From a checkpoint of a small transformer trained on Wikipedia.
Training: 279M tokens, 4250 steps.
Each number is 128 + 32 x the weight over its row's rms, rounded and kept within 0 to 255. Layers, rows and columns count from 0. The size above them is the row's rms in percent of the matrix's.

# layer 4 MLP down (transposed), 512x128, rms 0.0789, rows 259-311, columns 0-63
size [106  90  98  62  97 100 116  73 117  99 108 106 114  96  45  95  92 113  59 106  80 104  93  91  46 105 127 106  84  63  88  91  99  74 113 113  81  90  99 102  99  91 104  76  89 117  97 100  72 107 128  81  78]
[[165 127  85 119 159 126 140 127 131 205 119 100 122 131  90 166 125 118 140 143 158 113 198 161 130 161 108 165 128  93  93 186 172 159 121 186 131 124 120 183  77 168 148 125 159  85 155 124 141 157  65  95 117 154 176 132 127 104 138 170  78 127  87 104]
 [156  85 129 110 128  93 140 143  86 102 144 128 196 188  99 134 137 136 154 103 113 106 133 125 155 188 163 108 123 144 123 108  95 123 122 143 117 100 122 138 101 183 136 191  87  83 160 101 116 125 195 123 126 135 214 104 102 107 125 112 110 155  70 119]
 [147 144 158 112 164  98 135  46 125 120 108 146 153 146 127 138 131 122 198 117  78 119 113 126  76 150  91 146 157 128 135  98 108 121 118 110 114 191 147 113 170 161  35 126  95 128 106 157  85 108 116 187  42 157  94  97 112 142 137 124 111 124 143 100]
 [111 126 105  95 133 153 115 171 164 145 147 106 128 123 142  88 140 164 140 168 151 137  72 162 106 137 112 166 162 175  42 133 166 168 155 118 173 114 105  74  84 137  73  89 104  70 117 139  88 147  94 158 120 149  52 140 155 111  59  97 167 161 111 105]
 [134 142 155 174 119  85 184  92 136  79 133 140 131 132  76 112  29 129 108  71  67 133 212 212 175 150  82 106 134 120 132 151 107 101 148 148 144 152 150 157 141 172 161 201 168 138 153 154 114 107 147 109 125 143 143 141 118 153 116  96  82 134 126 126]
 [178  56  61  83 137 132 140 115 127 163 138 110  96  80 143 132 106 120 169 163  98 130 102 164 137 121  80 109 107 113 164 161 115 156 103 142 161  65 134  92  95  70 120 138 116  92 122 115  83 184 181 150  98 105  95 179 126  89 154 168 100 164 139 160]
 [123  91  64 144 119 189 103 137 145  98 128 147 173 122 123 143 130  82  87  73 186 145 138 178 128 104 153 150 103 126 131 137  81  90 109 129 132 129 186 105 151 132 158 144  99 185 149  89 111 194 134 134 113 165 102 136 101  84 135 151 165 184 116 192]
 [154 127  99 136 116 104 114 164 174 117 125 160  73 127 112 141 139 128 117 173 117 137 150 168  79 143  99 101 150 117 108 132 127 142 125 158 187 163 131 150 108 135 101 141 114 133  82 127  94 142 110 153 111 158 105 136  80 143  72 217 175 108  87  85]
 [159  97 154 130  64 158 129 126  96 122 146 108 104 146  92 134  91  91 175 182 158 153  96 112 130 118 148 171 143 170 102 129 104 145 173 195 130 124 141 143 110 144 121 173 100 193 126 126 148 161 197  74 169  65 172 125 171 173  76 146  77 116  83 111]
 [148 182  92  68 126 114  94 125 164 170  58 120 105 102 123  99  79  88  64  83 184  91 113 117 138 129 102 145 100 124  99 103 135 123 128 128 114 144 120 110 136  83  93  84 148 149 122 119 124  89 123 143 154 122 157 152 104 160  38 116 157 152 153  90]
 [176 141 140 113 117  81 151 181 129 155 111 123 127 164 149 146 127 119 163  64 129  88 147 131  85 178 103 131 117  84 167 166 206 109 109 138  89 141  79 124 172 100  58 150 123  78 108 131 107  96 120 129 173 116 150 183 137 143  58 122 107 178  60 112]
 [102  90 143 136 155 177  99 132 145 125  82 113 146  92 109 172 147  67 139 115 165 188  71 135 129 127 139 158 177  87 105 175 120  87  74 116 157  81 148  85 134 122 150 124 169 182 138 100  83 179 112 110 139 134 128 148 150 107 154 109 132 137  84 158]
 [169 134 153 142 124 139 187 118  82 205 110 107 158 148 138 136 118 133 130 172 164 142 105 127 174 141 144 145 151 146 122 103 105 110 216 132 140 133  56 120 164 178 126 130  79 126 133 149  95 132  72 121  86 162 165 136 122  79 181 121 146 164 139 172]
 [154  96 175  97 143 163 171  88 146 166 118 104  94 114 116 127  98 108 207 142 160 167 128 143  72 176 102 116 112 123 166 138  93 150 151 171 146 113 140 129 164  92 146 117  95 107  75 117 129 156 155 123  88 137 142 105 133  85 172 144 154 134 177 105]
 [136 170  91  90 114 187 120 160 133 148 126 173 151 160  88 133 176 171 135 159 154 145 133 156 126 146 112 127  78 160 120 159 145 100 114 116 171 125 144  69 176 101 158  89 102 121 140  82 123 123 134 139 108 102 188  76 119 111  34  94 168 164 131 143]
 [181 123  94  97 192  79  62 127 168 115 162 132 178  98 101 122 147 240  79 220 138  87 122 168 152  96 119  90  98 154 111 105 103 127  64 109 152 124 109 121 106 124 125 164 118 133 115  91 178 165 145 166  75 142 133 161 144  90 189 103 150 131 118 136]
 [197 146 158 101 107 117 105 160 118 132  97 192 177  89 145 131 137 112 121 134 206 146  83 126 117 109 123 134 141 125 128 106 130 143 161 140  92 111 153 118 112 156  93 118 153 124 122  63  54  73 185  84 101 159 153 118 127  65 107 137 149  80 148 168]
 [ 55 150  95 106 192 156 170 137 154 130 168 137  96  94 172 169 171 118  93 100 118  96 108 116 148 125 105 171 101 121 107 112 127 153 145  95 149 191 192 105  96  99 129 109  57 115 113 156 140 128 146 164  49 119 135 175 136 134  94 130 172 143 128 207]
 [135 102 152 120  99 132 112 142 154 112 124 132 169 130 180 152 103 105 105 136 104 143 168  88 133 175 145 151 112  59 124 102 147  75 178 173 117 165 150 194 114 146 124 115 117 143 139 195 112 145 101 145 141  90 132 123 107  91 159 123 132 123 145 183]
 [108 112 147  87 106 164 132 114 123 179  76 125  72 178 104 177  46 143 115 124 142 193 154 145 148 113 116  90 124  89 105  99 148 122  74 128 189  81 165 172 175 106 145 125  90 124 137  84  80  43 183 100  94 179 174 139 131 142 170 131 148 102 204 184]
 [113 156 115 134 107 118  88  77 109 106 141 189  51 124 116 117 120 237 128 207  93 129  90  63 133  76 123 138 107 129 156  88 137 122 119 131 160  69 129 130 150 123 121 137 126 170  70 181 139 152  99  97  97 166 120 123 140 133 157 115 136 182  87 192]
 [152 143  49 158 113 133 128 126 159 119 131  72 120 101 107  66  94 180 110 125 139  85 110  90 105  91  94  98 153  94 168 126 156 120  92  87 161 135 113 123  97  96 133 117 170 107 140 122 114 141  71 128  98  80  85 124 145 109 173 120 125 127 118 133]
 [118 134 152 134 126 102 179 158  88 136 109 151  72 157 155 166 127 131 113 116 147 155 137 119 182 142 109 105 126 102 103 132 203 149 140 105 168 123 178 112 159 107 116 134 132  45 130  81  53 162 181  77 135 182 148 170 124 139 111 136 163  67 169 166]
 [149 147 103 197 105 148  71 141 170 186  66 146 147  92 159  95  66 107 156 101 118 148 151 132 149 126 136 121 177 149 129  85 200 136 135 137 158  85 118 114 133 142 129 122 119  82 163 105  88 100  93  94 138 119 109 101 155 154 158 118  75 136 113 171]
 [179 138  98 136  89 154 145 130 154 146 166 179 185 120 126 162 118 112 116 167  97  96 142 204 144 146 121 136 120  87 149 178 136 114 144 134 170 114 160 129 166 150 166  98 154 125 149 131 122 119 151 127 179 155 184 122 142 162 142  81 147  73 155 138]
 [120 121  90 168 127 129 133 123 109 113 136  69 152  97  88 136 167 177  43  88 214  71 101 144 136 125  89 102  91 112 130 161 120 107 149  82  36 113 135 162 110 117 143 113 120 128 192 111 122 105 123  83 171 104 111 185  97 139 117 180 147 138 124 136]
 [146 137 163 145 112  91 103 180 159 122 120 165 150 154 155 122 179 201 138 109 105 121 109 122 107 170 164 203  88 132  95 132 121 132 133 113 152 148 182 153 123 100 156 119 156 103 106 137 138  83  83 156 167  88 201 139 108 126 138 120 132 127 104 109]
 [122 153 141 145 114 168  51 164 115 133 103 107  98  69 197 106 165 144 131 144 139 110 128 140 113 130  91 182 151  99 121 107 126  85  83 155 123 149 153 135 123 153 140 192 138 114 111 142 164  63 150 155 105  87  97 180  95 100  92  93 140 184 147 135]
 [101 168  77  87 135 152  77 163 121 146 152 108 113  77 135 172 128 146 142 116 146  86 135 121 169 115 137  88 129 127 136 100 119 117 168 154 127 139 137 172 105 160 151 131  84 174 186  64 147 104 161 133 178  90 104 152  86 156 125 118 128  96  72  78]
 [106  77 115 118 130 169 147 191 139 136 127 134  87 173  83 109 129 109 141 102 131 152 100 155  77 183 152 143 175 122 105 187 131 167 125 141 156 147 191 140 146 155 166  78  87 148 112 126  85 146 138 157 143 182 158 132 106 125  73 107 114 161 142 164]
 [173 174 142 143 128 136 149 166 160 149 100 132 145 105  79  77 120 133 148  90 139 172  80  83 128 128 195 178 121 126 144 150 211 135 108  81 186 120 119 116 104 132 123 115 218 153 154 100  79 121  85 174 121 147 153  99 105 120  92 172 118 174 155 151]
 [172 190 146  86 186 166 114 102  99 153  58 120 141 149 179 115 151 143 156 135 138 103 169  93 137 127 121 135 127 161 152 164 107 188 139 158  98 156 128 153 116 192 137 160 111 136 135 128 139 125 115 111 145 103  99 103 176 193 116  66 124 139 129  83]
 [193 158 120 181 100 157 101 141  77 108 127 146  73 164 166 159 166 152 104  92 149  90 114 132 129  82 164 151 140 127 115 112 130 159 166 152 153 108  87 108  68 172 111 141 154 145 115 127 145  57  97 163 146  92 103 167 116 129 138 113 104 151 155 126]
 [146 156 110 100 142 107 128 121 155 114 138 138 178 122 131 133 145 154  90 179  74  94 139 181  92 100 111 171 122 125 163 147 144 206  88 126 111 154 151 143 100 130 195  46 105 136 154 115  88 123 127 148 115 100  73 132 172 106  62 163 156 163 108 143]
 [119 113 125 143 128 109 161  92 103 180 169 122 157  97 126 136  86 146 192  99 104 149  83  95 120 164  98 140 125 147 103 140 109 115 138 111 121  82 127 164 128  97 122 153 153 218 103 115 118 107  85 169 100 151 186  86 133 107 110  72  77 144  90  59]
 [146 159 129 135 168 134 151 135 105 141 156 160 101 113 121 148 135 146 155 118 102 159 120  98 112 111 160 123 135 121 123 115  97 161 188 136  92 120  86  94 141 163 137 132 135 158  39  82 146  89 142 114 122 157 109 141 149 147 115 135 131  86  90 144]
 [118 158 122  95 197 121 110  64 143 138 146  52 112 170 142 114 156  94 136 100 147 158 143 113  41 126 153 122 155  71 133 152 156 107  98  94 151 166 214  96 131 108 119 124  89 134 117  89 139 151 110 120 167 135 103 133 125 130 124 154 197 114 115  55]
 [152  83 145 120  83 176 172  87 180  96  86 135 134 145 134 130 118 114 116 102 117 150 113 187 143 150  97 214 149 122 122 150  36 115 134 129 136 127  86 124  90 165 153  93 142 147  83 164 152  43 141 142 151 150 110 165 124  93 138 110 125  59  60 108]
 [167 106 150 113 183 158 142 148 177 112  87 112 109 105  72 164 163 144  85  93 152 174 102 159 149 123 102 145 140 164 164 155 143 137 177 153 115 101 176  87 128 162  92  91  90 158 136 109 104 141 125 136 181  62  81 116 101  92 135 126  77 129  89 200]
 [126 110 128 188  98 146 122  91 187 113 117 130 179 149 124 173 182 120 135 119 104 134 139  71 163 132 166 115 106  96 107 113 132 121 142  95  99 184 125 125 118 160 152  96 107 156 112  61 141  51 121  94 161 141  93 108 183 153 113 146 121  99 103  71]
 [109  74  83 185 185 136 104  68  94 164 126 160  98 172 116  89 121 162 151 111 191 120 144  84 123 170 144 133 123 141 108 126 139  83 132 107 117 132 144 139 145 127 131 130 165  80 105 148 163 182 110 128  78 184 157 137  97  95 115 106  90 128 162  86]
 [ 96  95 134 125 137 163 164  87 164 146 106  89 134 155 101 124 226 122  83  80 125  87 132 129 127  80 104 129 124 103 125  78 149 123  90 149 147 142 105  60 146 116 211 111 109 168 194 145  91 122 137 115 123 114 126 134 119 129 176 132 119 161 105 150]
 [ 89  83 152 102 146  70 177 129 160 137 113 136 169 166 113 124  97 190 170 102 149 113  79  85 181 150 160 117 212 133 128  84 109 125  90 153 126  88 130 134 110 189 117 147 130 116 114 110 117 189  90  85  79 123 109 153 145  83 157 131 127  65 159 148]
 [112 169 161 156 158 185 112 221 120  95 160 126  75 146 163 103 115  98 159 110 113  64  71 177 102 132 169 168 161 164 100 199 146 131 115 106 157 125 129 124 117 149 137 136  59  86 100 136 152 182 105 140 106 133 146  99 145  83 112 131 126  90 140  93]
 [130  98  75 139 147  94 155  97 201  84 125 127 125  92 149 169 131  98 101 132  40 140 146  84 113 117 142  58 152 158 107 159  93 162 126 206 161 125 142  88 180 103 179 128 145  93 133 135 113  80 192  75 151 160 125 103 150 140 129 148 136 116  98 112]
 [171 176  80  83  85 145 115 117  90 105  99 129  96 117 133  86 125 108 173  99  93 145  72  93 140 131 122  53 180 157 150 100 121 150 183  90 120 103 143 161 111 122 173 123 182 104 143 100 162  92 129 112 154 130  98  86  90 116 127 119 111 123  81  95]
 [ 81 144  98 107  82 151  88  89 172 123 141 177 136 157 121 119  84 114 100 165 115  84  96 145 141 172 100 132 150 166 142  88 106 125  68 115  99 110 122 169 112 179 136 110 115 125 111 151 164 205 175 131  89  78  64 152 169  59 129 178 190 130 140 149]
 [113 113 113 129  77 105 188 165 114 139 191 151 143 147  77 145  33 134 185 157 130  86 122 116 130 191 124 102 158 143 115 104 100 141 129 150 168  81  98 134 154 102  89 131 131 113 145 148 177 185  92 112  38 184 193 144 124 131 107 136 171 126  98 130]
 [153 116 145 107 171 130 137 135 161 102 170  95  97 142 182  93  71 116 139 183 104  83 103 156 132 137 104 132 146 109 141 151 138 142 132 134 157 156  85 126  86 106  97 131 109 119  95 149 103  99 176 148 138 150 107 133 121 140 151  99 109  76  52  73]
 [ 87 148  99 162 117 100 150 114 160 107 103 122 138 114 122 140  87 154 121  95 167 107 111 109 112 153 123 101 149 134  64  30 165  61 129 119 140  88 199 163 104 134 203 134 155 166  98 120 124  94  90 109 121 120  69 164 132 104 122 167 134 114 107 174]
 [160 159 142 171 186  96 147 145 133 170 113  85 140 120 155 126 133 161 164 132 119 131  89  69 152 175 206 143 127 128 138  95 154  75  95  83 134 135 119 146  99 110 146 152 148 121 111 131 130 157 104 165 103  97 135 180 104 112 142  99 122 180 172 134]
 [149 129 113 154  92 143 174  60  94 118 164  83 158 144 134 154 151 199 173 121  30 132 141 103 128 146 126 167 105 105 104 182 187 159 112 115 143 133 157  88 167 146 122 131  80  89 105 122 109 124 156 182 137 164 141 167 145 139 114 108 126 126  67 130]
 [ 99 138 203 120 191 139 142 162 176  86 132 189  94 130 161 100 119 171 123 131 118  65  69 108 143 145 160 124 130 128 161  96 100 181 178  71  98  64 140 150  78 137 154 134 154 161 110 145 118 145 134 115 125  77 104  62  97 164 159 117 169 128  77 186]]
# layer 4 MLP up, 512x128, rms 0.0787, rows 260-311, columns 0-63
size [100 105  62  98 106 112  74 122  95 115  98 119 107  55 104 102 102  60  95  95  99  93  99  50  94 106  98  82  61  92  95 104  85 120 124  88  94  98  97  94  92 101  80  93 126 102 115  83 105 130  82  85]
[[120 154  89 106 168 116 104 108 149  68  81 157  96 126 186 149 110 133 147  90 139  78 159 158  83  52  87 124 154 110 146 167 114 125 143  85  97 137 122 112 136 188 133  44 142 139 116 150 136  99 108 153 121 124  86  78 143  84 161 110 143  98 130 130]
 [112 107 111  96 127 154 120 150 164 158 159  79  98 115 148 113 159 154  68 108 131  73 165 125 152  81  84 101 102 125 124 140 132  88 102  83 100  51  94  88 149 135 175 137 131 145 125 146 148 114 149 102 176  85 104 161  91 100 149 178  55  94 122 110]
 [154 153 196 173 147 106 139 116  93 148  83 154 135 170  97 149 170 128 139 128  74  97 152 123 179 124 103 100 120  57 179 140  78 121 111 168 113 123 129 130 139 115 158 142 122 183 104 114 186 168 153 118 158 105 158 136 129 141 171 157 120 124 156 170]
 [121  71 143 120 115 181 109 127  68 137  50 135  65 130 197 137 146  94 137 166 130  98  92 142 143  90 203 107 133 127  94 124 118 173  84  71 143 141 128 100 130  91 211  70 108  90 159 130 123 145 130  68  93 130 124  81  67 138 147  85  95 112 198 132]
 [120 172 151 159 171 127 124 152  89 108  72 140  95 190 124 192 139 107  97  87 125 103 135 102 128 143 168  94 115 139 135  47 166 112 152 126  94 160  64 114 205 130 110 106 149 111  98 133 154 126  78 100 177  96 169  98 169 158  97  87 143  89 102 112]
 [ 91 173 176 129 129  81 108 115 112 151 115 126  95 119 109  85 130 160  81 144  68  49 113 158 145 118 135 110 190 111 122 127 128 137  90 142 103 173  82  73 132  65 118 117 129  69 124 173 157  92  80 125 157 126 140 167 102 171 110  85 104  75 135 152]
 [153 131 123 131 130 167 191  90 143  84 119  96 148 128 131 107 107 150 124 133  99 144  60  86 115  69 113 154 117 119 132 149 120  98  82 145  77  67  96  90 110 104 150 141 145 112 124 166 167 127 163 181 182 130 121 119 193 141 177  90 110 117 186 134]
 [ 87 135 165 115 140 154 128 146 115 134 146 207  88 116 164 114 124 154 108 103  66 107 171 124 132 144 141 104 102 101  83 103  93  85 101  84  93  90  94 100 125 134 163  89 169 125  95 133 110 144 115 164 131 192  82 134 127 120 126  64  77  69 150 147]
 [164 161 206 194 104 118  73  91  97  95 124 148 157 106 114 154 112  99 155 130 145 125 205 178 146 166 182 161  70 145 149 137  78 109 134 139  83 173 100 145 103 123 138 163 125  89 104 120  99 162 149 136 182 106 150  99  49 112 122 136 159 109  91 111]
 [117 138 154 186 101  79 133 163 127 127  69  86 101 132 124 127 114  99 144  97  90 167  76 153 115 198 186 133  96 142  86 154 107 132 137 146 113 146 194 170 110 102 140 111 163 123 130 144 144 128 163 104 170 143 153  74  91 123 109 159 145 173 194 145]
 [139 120 142 129  68 121 165 139 118 183 125 124 153 151 119  65  47 131 149 123 173  99 168  98 189 160 146 154 116 137 124  54 103 135 202 114 110 159  79 160 144 146  79 175 124  76  85 139 156  97  82 147 103  95 160 176 159 140  81 115  78 159 127 127]
 [123 144 103 131 161 110 203 137 185  83 100 117 160  86 140 101 122  58  88 171 111 138  70 121 101 115 120 175 163 120 167 138 116 146 132 154 110 133 106 192 118 166  80 122 139 117 186  97 171 132 143 172 111  96 125 177 130 113 106  77 135 146 115  88]
 [ 56 157 124  90 146 171 132  87 141 113 106 125 161 120  70 107 182 118 126 136 161  86  93  86 124  57  81 154 126 123 155 202  48  84 128 136 138 120 132 126 133  88 132 141 102 119 210  73 121 132 164 147  93 152 132 150  69 157 144 117 168 152 116 179]
 [148 127 192 146 117 164 195 142 161 142 120 134 186 171 172 132 138 134 122 104 141 101 127  68 149 119 140 145 174 129 131 171 148 123 184 153  37 147 143 177 160 126  51 151 140 226 122 149 140 132 131 155 173 158 100 132 124 156 170 180 120 106 126 139]
 [100 185  98 120 128 143 178 145 125 102  99 105 121 196 162 143 139  37 150 116 100 111 187  85 172 118 118 108 142 149 137 111 208 133 155  98  86 166  97 149 176 132 126 114 128 136 166 161 122 132  57  82 181 130 102 119 151 146 129 146 112 127 174 107]
 [ 49 132 153 154 169 151 117  97 134 163 166 126 144 147 152 143 163 122 131 110  71 106 208 131 100 113 106 160 113 108 166 183 130  60  95  99 157 115  59 113 152  99 126  80 145 138 122 163 145 132  84 133 126 111 104 121 121 158 142 158 103  73 116 129]
 [135 126  81 107  54 132  73 110 138 155 145 104 180 139  96  75  90 153 186 166 179 126 134 133 120 149 139 114 157 175 140 152 137  64 119  77 125 115 168 144 155 133 125 122 117 133 167 100 113 193  72 150 167 164  86 116 127 130 166 129 162 167 134 107]
 [143 157 184 197 149 102 177 146 120  95 108 129 109 118 115  90 116  83 114 159 170 189 117 209  99 123 180 124 107 106 131 148  84 193  96 175 127 148 136 172  95 118  91 112 130 127 142 157 145 129 149 128 132 167 148 104 143 102 139 142  96 118  97 107]
 [133 133 159 101 168  95  99 173 159 141 114 141 123 134 103 141 165  68  90  90 119 118  27 152 126 117 136  92  56 100  77  94  95 190  73 124 116 137 110  97  81 110 145 126 135  92 149 166 136 135 138  87 220  95 147 124  81 114 141  97 122 109 131 114]
 [140 138 137 141 137 130 170 138 134 182  86  76 183 135 126 126 143  71 101 127 160 103 182  89 131 146 118 107 126 147 133 164 155 133 137 126  65 175  59 118 170 115 109 136 116 107 183  78 155 113 139 145 145 122 199 192 152 155  90 143 133  94 199 128]
 [ 92 158 173 144 122 132 154 153  92 178 115  90 114  87 173 129 161 105 176 101 122 200 106 102 199 184 185 169 119 151  48 131  90  88 123 167 141  98 162 140 147 127 145 122  82  89 172 106 147 118 147 201 138 177 184 175 117 147  83 119 137 173 144 177]
 [141 108 144 119 115 110  63 123 141 181 157 140 185 128 133  99 174 104 161 188 187 146 160  59 151 154 148 122 173 201 102 161 150 132  97 114  86 138 125 132 138 206 174 148 111 188 144 146 193 122 119  70 123 127  59  67 115 171 161 161 101 122 151 152]
 [ 80  76 187  87 129  85 203  98 129 136 225 116 150 174  87 122 139 154  94 197 114  95 149 133  87 114 106 129  60 146 160 150 151 121 139 143 136 150 125  89 123 113 111 138 141 206  97 173 144 183 147 151 137 129 149 144 173 159 122  87 169 101 143 127]
 [121 129 111 117 139 110 101  77 112 107 103  91 116 169 144  86 158 179 138 132 163 130  97 103 118  90 146 115 110 159 158 120 163 170 106 125 102 124 146 146 113 104 107 144 106 118 108 131 171 150 105 188 129 139  81 129 144 137 128 202 109 138 111 100]
 [158 111 133 106  89 146  61 100 100  99 127 160 107 115 123 126 131 113 139 204 113 131 114 107 150  94 128  82 127 148  61  64 120 148 103 101 174 141 114 120 144 197 141 148 148 116 122 113 112 152 126 200 117 191  78 106 160 152 141  95  74 139 181 135]
 [122  55 101 117  60 144 109  76  78 141  78  96  61 161 114 132 114 119 144 141 134 109 120 102 144 168 135 133 177 201 140 134 147  98 114 149 101 157 144 135 167 117 119 200 183 155 119 107 100 126 143 159 133 175 131 118 146 168 111 154 127 137 128 118]
 [131 147 129 100 120 125 148 138  62 145 146  99 101  82 128  60 121 110 144 146 118 129  85 137  95 129 182 177 112 156 132 154 143 147  67 177 118  86 180  96  91 145 137 149 197 132 122 113 136 169 150 149 103 167 138 131 116 128 133 164 178  98  75 126]
 [163 106 112 106 103  42 173 109 153 190  92  98 119 143 118  95 178 116 117  89  87 197 147 107  74 146  53 183 138 152 125 188 128 152 130 100 103 105 149  78 142 130 174 104 170  63  79 159 103 152 116 105  67 129 157 157 167 109 139 167 110  86 144 146]
 [ 90 167 132 140 117 118 166 123  90 172 104  85 152 135 156 100  58  99 115  90 139 107  57  40 150 149 164 144 154 119  79 128 130 112 161 107 101  94 111 155 170 106 110 165 127 125 158  79 190 105 112 161  86 178 144 155 153 167 120 119 123 155 151 113]
 [134 131 123 144 121 130 151 161 113 114 149 146 164 142 208 160 103  90 141 151  92 135 122 167 155 148  87  91 110 137 124 116  79 126 155 152 101 157 219 147  95 138 109 131 144 109 179 157 134 135 117 122 121  60  81 177 153  92 120  57  84  97 106 134]
 [ 51  93 123 181  84  77 148 148 154 129 183 110 125 114  99 155 123  35 127 125 124 147 156 121 119 153 173  94 131 151  95 128 164  99 133 110  99  97 117 122 120 115 103 113 113 131 134  78 140 140 156 134  96 108 107 132 154  87 182 220 124 138 142 200]
 [ 93 101 124 124 124  84 130 125 172 144 124  45 172 126  81 105 142 189 142 158 111 165  97 106  64 184 121 101 124 134 183 224 126 115  99 128  99 155 148 182 135  69 169 129  60 101 173 159  99 195 154 101 132 166 181 101 110 180 123 164 169 148 155 163]
 [147 139 181 119 142 165 136  94 168 120 134 164  98 184  96 145 143 158 124  99 165 131 174  99 191 144 152 119 122 161 154 119 181  90 145 180 144 153 116 141 186 115 125 179 147 183 101 147 153 194 176  97 133 144 147 173 102 170 170 174 170 132 142 141]
 [189 140 183 176 171 116 170 176 125 109 127 107 168  98 181  66 105  69 115 108  56 114 113 145 129 162 163 107 126 108 153 171 122 145 187 140 102 104 155 165 144 112 102 161 184 160 110 112 134 101 135 162 118 193 159 131 151 157 104 129 125 132 146 131]
 [212 124 134  91 143 102 106 147 167 125 154 106 112  90 149 156 218  82 170 152 132 179 184 114 150 180  54 159 117 225  86 123  93 160  88 157 126 170 155 138 138 122 160 125 181  82 106 177 117 118 139 128 142 174 111  99 122  73 118 163 132 112 164  80]
 [160 107 171 157  94 149 135 181  99 121  85 191 168 164 164 146 123 120 106  87 123 102  85 116 188 113 108 158 142 139 163 122  54  99 123 151  99 126  81 124 107 104 108 151 139 112 151 186 102 148 103 138 109  74 198 198 106 155  81  30  59 131 104 161]
 [152 120 200 130 148 105 103 157  55 127 154 156 136 102 110 131 155 121 191 147 128 143 170  73 129 140 134 154 133 137 155  93 169 178 103 127 117 140 153 136 175 147 120 208 165 105 102  98 151 201 104 106 109  98  99 149 137 146 103 178 157 137 192 111]
 [105 149 138 135 146 119 116 173 122 139 131 126 130 156 115  85 126 134 123 158 181 141 119 107  59 104 129 181 114 164  87 102 145 108 117 122 133 181  80 165 152 159 132 161 105  87 174 139 117 132  74 212 152 213 157 112 153 139 172 112 128 156 155  25]
 [125 168 124  75 111 144  98  64 119 148 142 125 138 133 111  95 118 133  58 102 137 107 216 196  98 125 118 189  92 108 138 113 113 126  54 118  87  65 134 118 164 103  46 137 125  91 117 179 115 189 169 129 171  99 156 152  68 131 127 117  85 111 118 207]
 [149 157 147  99 181 112 168  90 126  64 117  41 141 157 129 156 187 174 139 153 190 160  73 128  84 109 143  97 202 181 146 155 126 111  86 136 112 124  95 126 124 129 140 143 104 117 187 149 154 148 134 149  99 145 128  94 137 147 176  80 151 108 154 112]
 [106 180 119 134 108 171  78 160  97 121 133 147 126 167 192 139  89 150 145 126 133 162 117 117 149 144  98  96 186 144 143 166 138 116 157 107  90 173 153 220 138 184  57 108 128 113  97 116 136 141 113 131 119 149 112 117 129 165 108 102 139  75 125 183]
 [163 129 113 118 101 151  89 132  83 144  55  90 169  75 170 134 168 146 167 157 150 146 137 115 146 128 153 156  98 126  73 156 100 106  96  82  85 135 166 174 110 125 159 145 139 170  97  97 172 154 136 147  93 117  88 143  80 151  94 152 111 120 169 113]
 [118 129 141 158 112  80 173 124 149 111  92 104 179  91  91 152 151 185 104 135 162 195 121 101 160 141 159  79 128 105 164 134 107 115 110 198 104 139 138 151 126 118 111 134 202 133 135 189 187  87 139 109 139 126 160 141 130 164 161 145 123 189 106 168]
 [ 85 127 140 141 148 159  34 109  87 164 109 133  95 148 144  93  76 153 122 121 150 102 110  93 120  96 107 179 107  63 158  79 109 118 111  60  92 160 111 156 109 137 106  94  82 152 119  88 140 178  54 191  88 101  79 144 140 158 129  76 125 109 153 114]
 [152 154 125 171  89 148 145 232 151 116  88  52 113 100 115 142 122 113 107 136 118 138 168 179 138 169 156 106 116 131  82 213  77 125 144 159 112 108 151 108  95  77 100 120 191 113 151 147 151  94 137 133 131 204 172 136  74 104 136 127 154 111 139 127]
 [175 147  77 145 177  69 129 156 144 116 162 135  82  89 147 126 102 128 140 115 158 183 155 157 103 112 132 143  96  68 135 170  41 114 149 134 162 162  60 127  82 142 175 144 133  46 173  97  51 130 122 157 134 102 143 111 122  87 208  99 107 117  93 169]
 [164 114 142  52 122 134 145  77 105 163 124 120 171 144 132  66 203 165 206 140 157 153 160  74 112 103 108 137 132 136 150  90 153 150 148 118 116 133  84 105 111 125 157 152 122 163 136  90 134 128 140 102 179  96  40 142 126 139 119 143 163 154 136 157]
 [123  99  95 121  89 117 116 104  64 150  83 135 120 127  81 147 121 130 110  86 161 138 130  85 134  86 121 128 116 105  92 116 112  70  64 103  47  61 109 126 148 102  84 116 180  94 145 116 164 147  78 144 140 110 117 139 138 139  98 187 104 160 192 186]
 [149 110 145  73  93 122  66 141 133 186  69 140 146 146 110 158 107 126 118 134 158 151  96  85 113 105 179 124 130 146  64 151 205 162  49 148 103 154 160 133 165 111 111 103 119 103 167 144 217  99 133 101 153  86 105 150 109 153 129 123  91 168 125 147]
 [ 61 110 184 138 130 119  79 150 150 108 136 190 139 124 122 151 130 189 104 127  84  91 111 168  64 133 133 147 115 185  71 140 163 154  83 211 138 187 161 111 128 102 148 104  82  97  65 170 126 154 156 128 134 145  97 166  76 134 117 121 168 105 119 118]
 [157 165 124 105 140 152 117 180 206 135 166 182 135 134 189  84 152 141 130 166 126  87  73 120 111 127 196 110 173 168 161  87  83 189 150 209 113 110 151  94  87 106 174 138 119 165 135 143 119 159 126 115 141 150 144 131  99 105 141 141 188 131 169 152]
 [143 149 110 151 105 134 138 182 154 133 182  91 150 126  76 121 117 103 104 147 134 223 156 140 141 156  81  90 136 148 136 143 120 117  75 189 132 190 108  79 164 116 109 130 208  71 120  92 140 128 114 160 137 129 149 168 154  90 161 185 118 115 138  97]]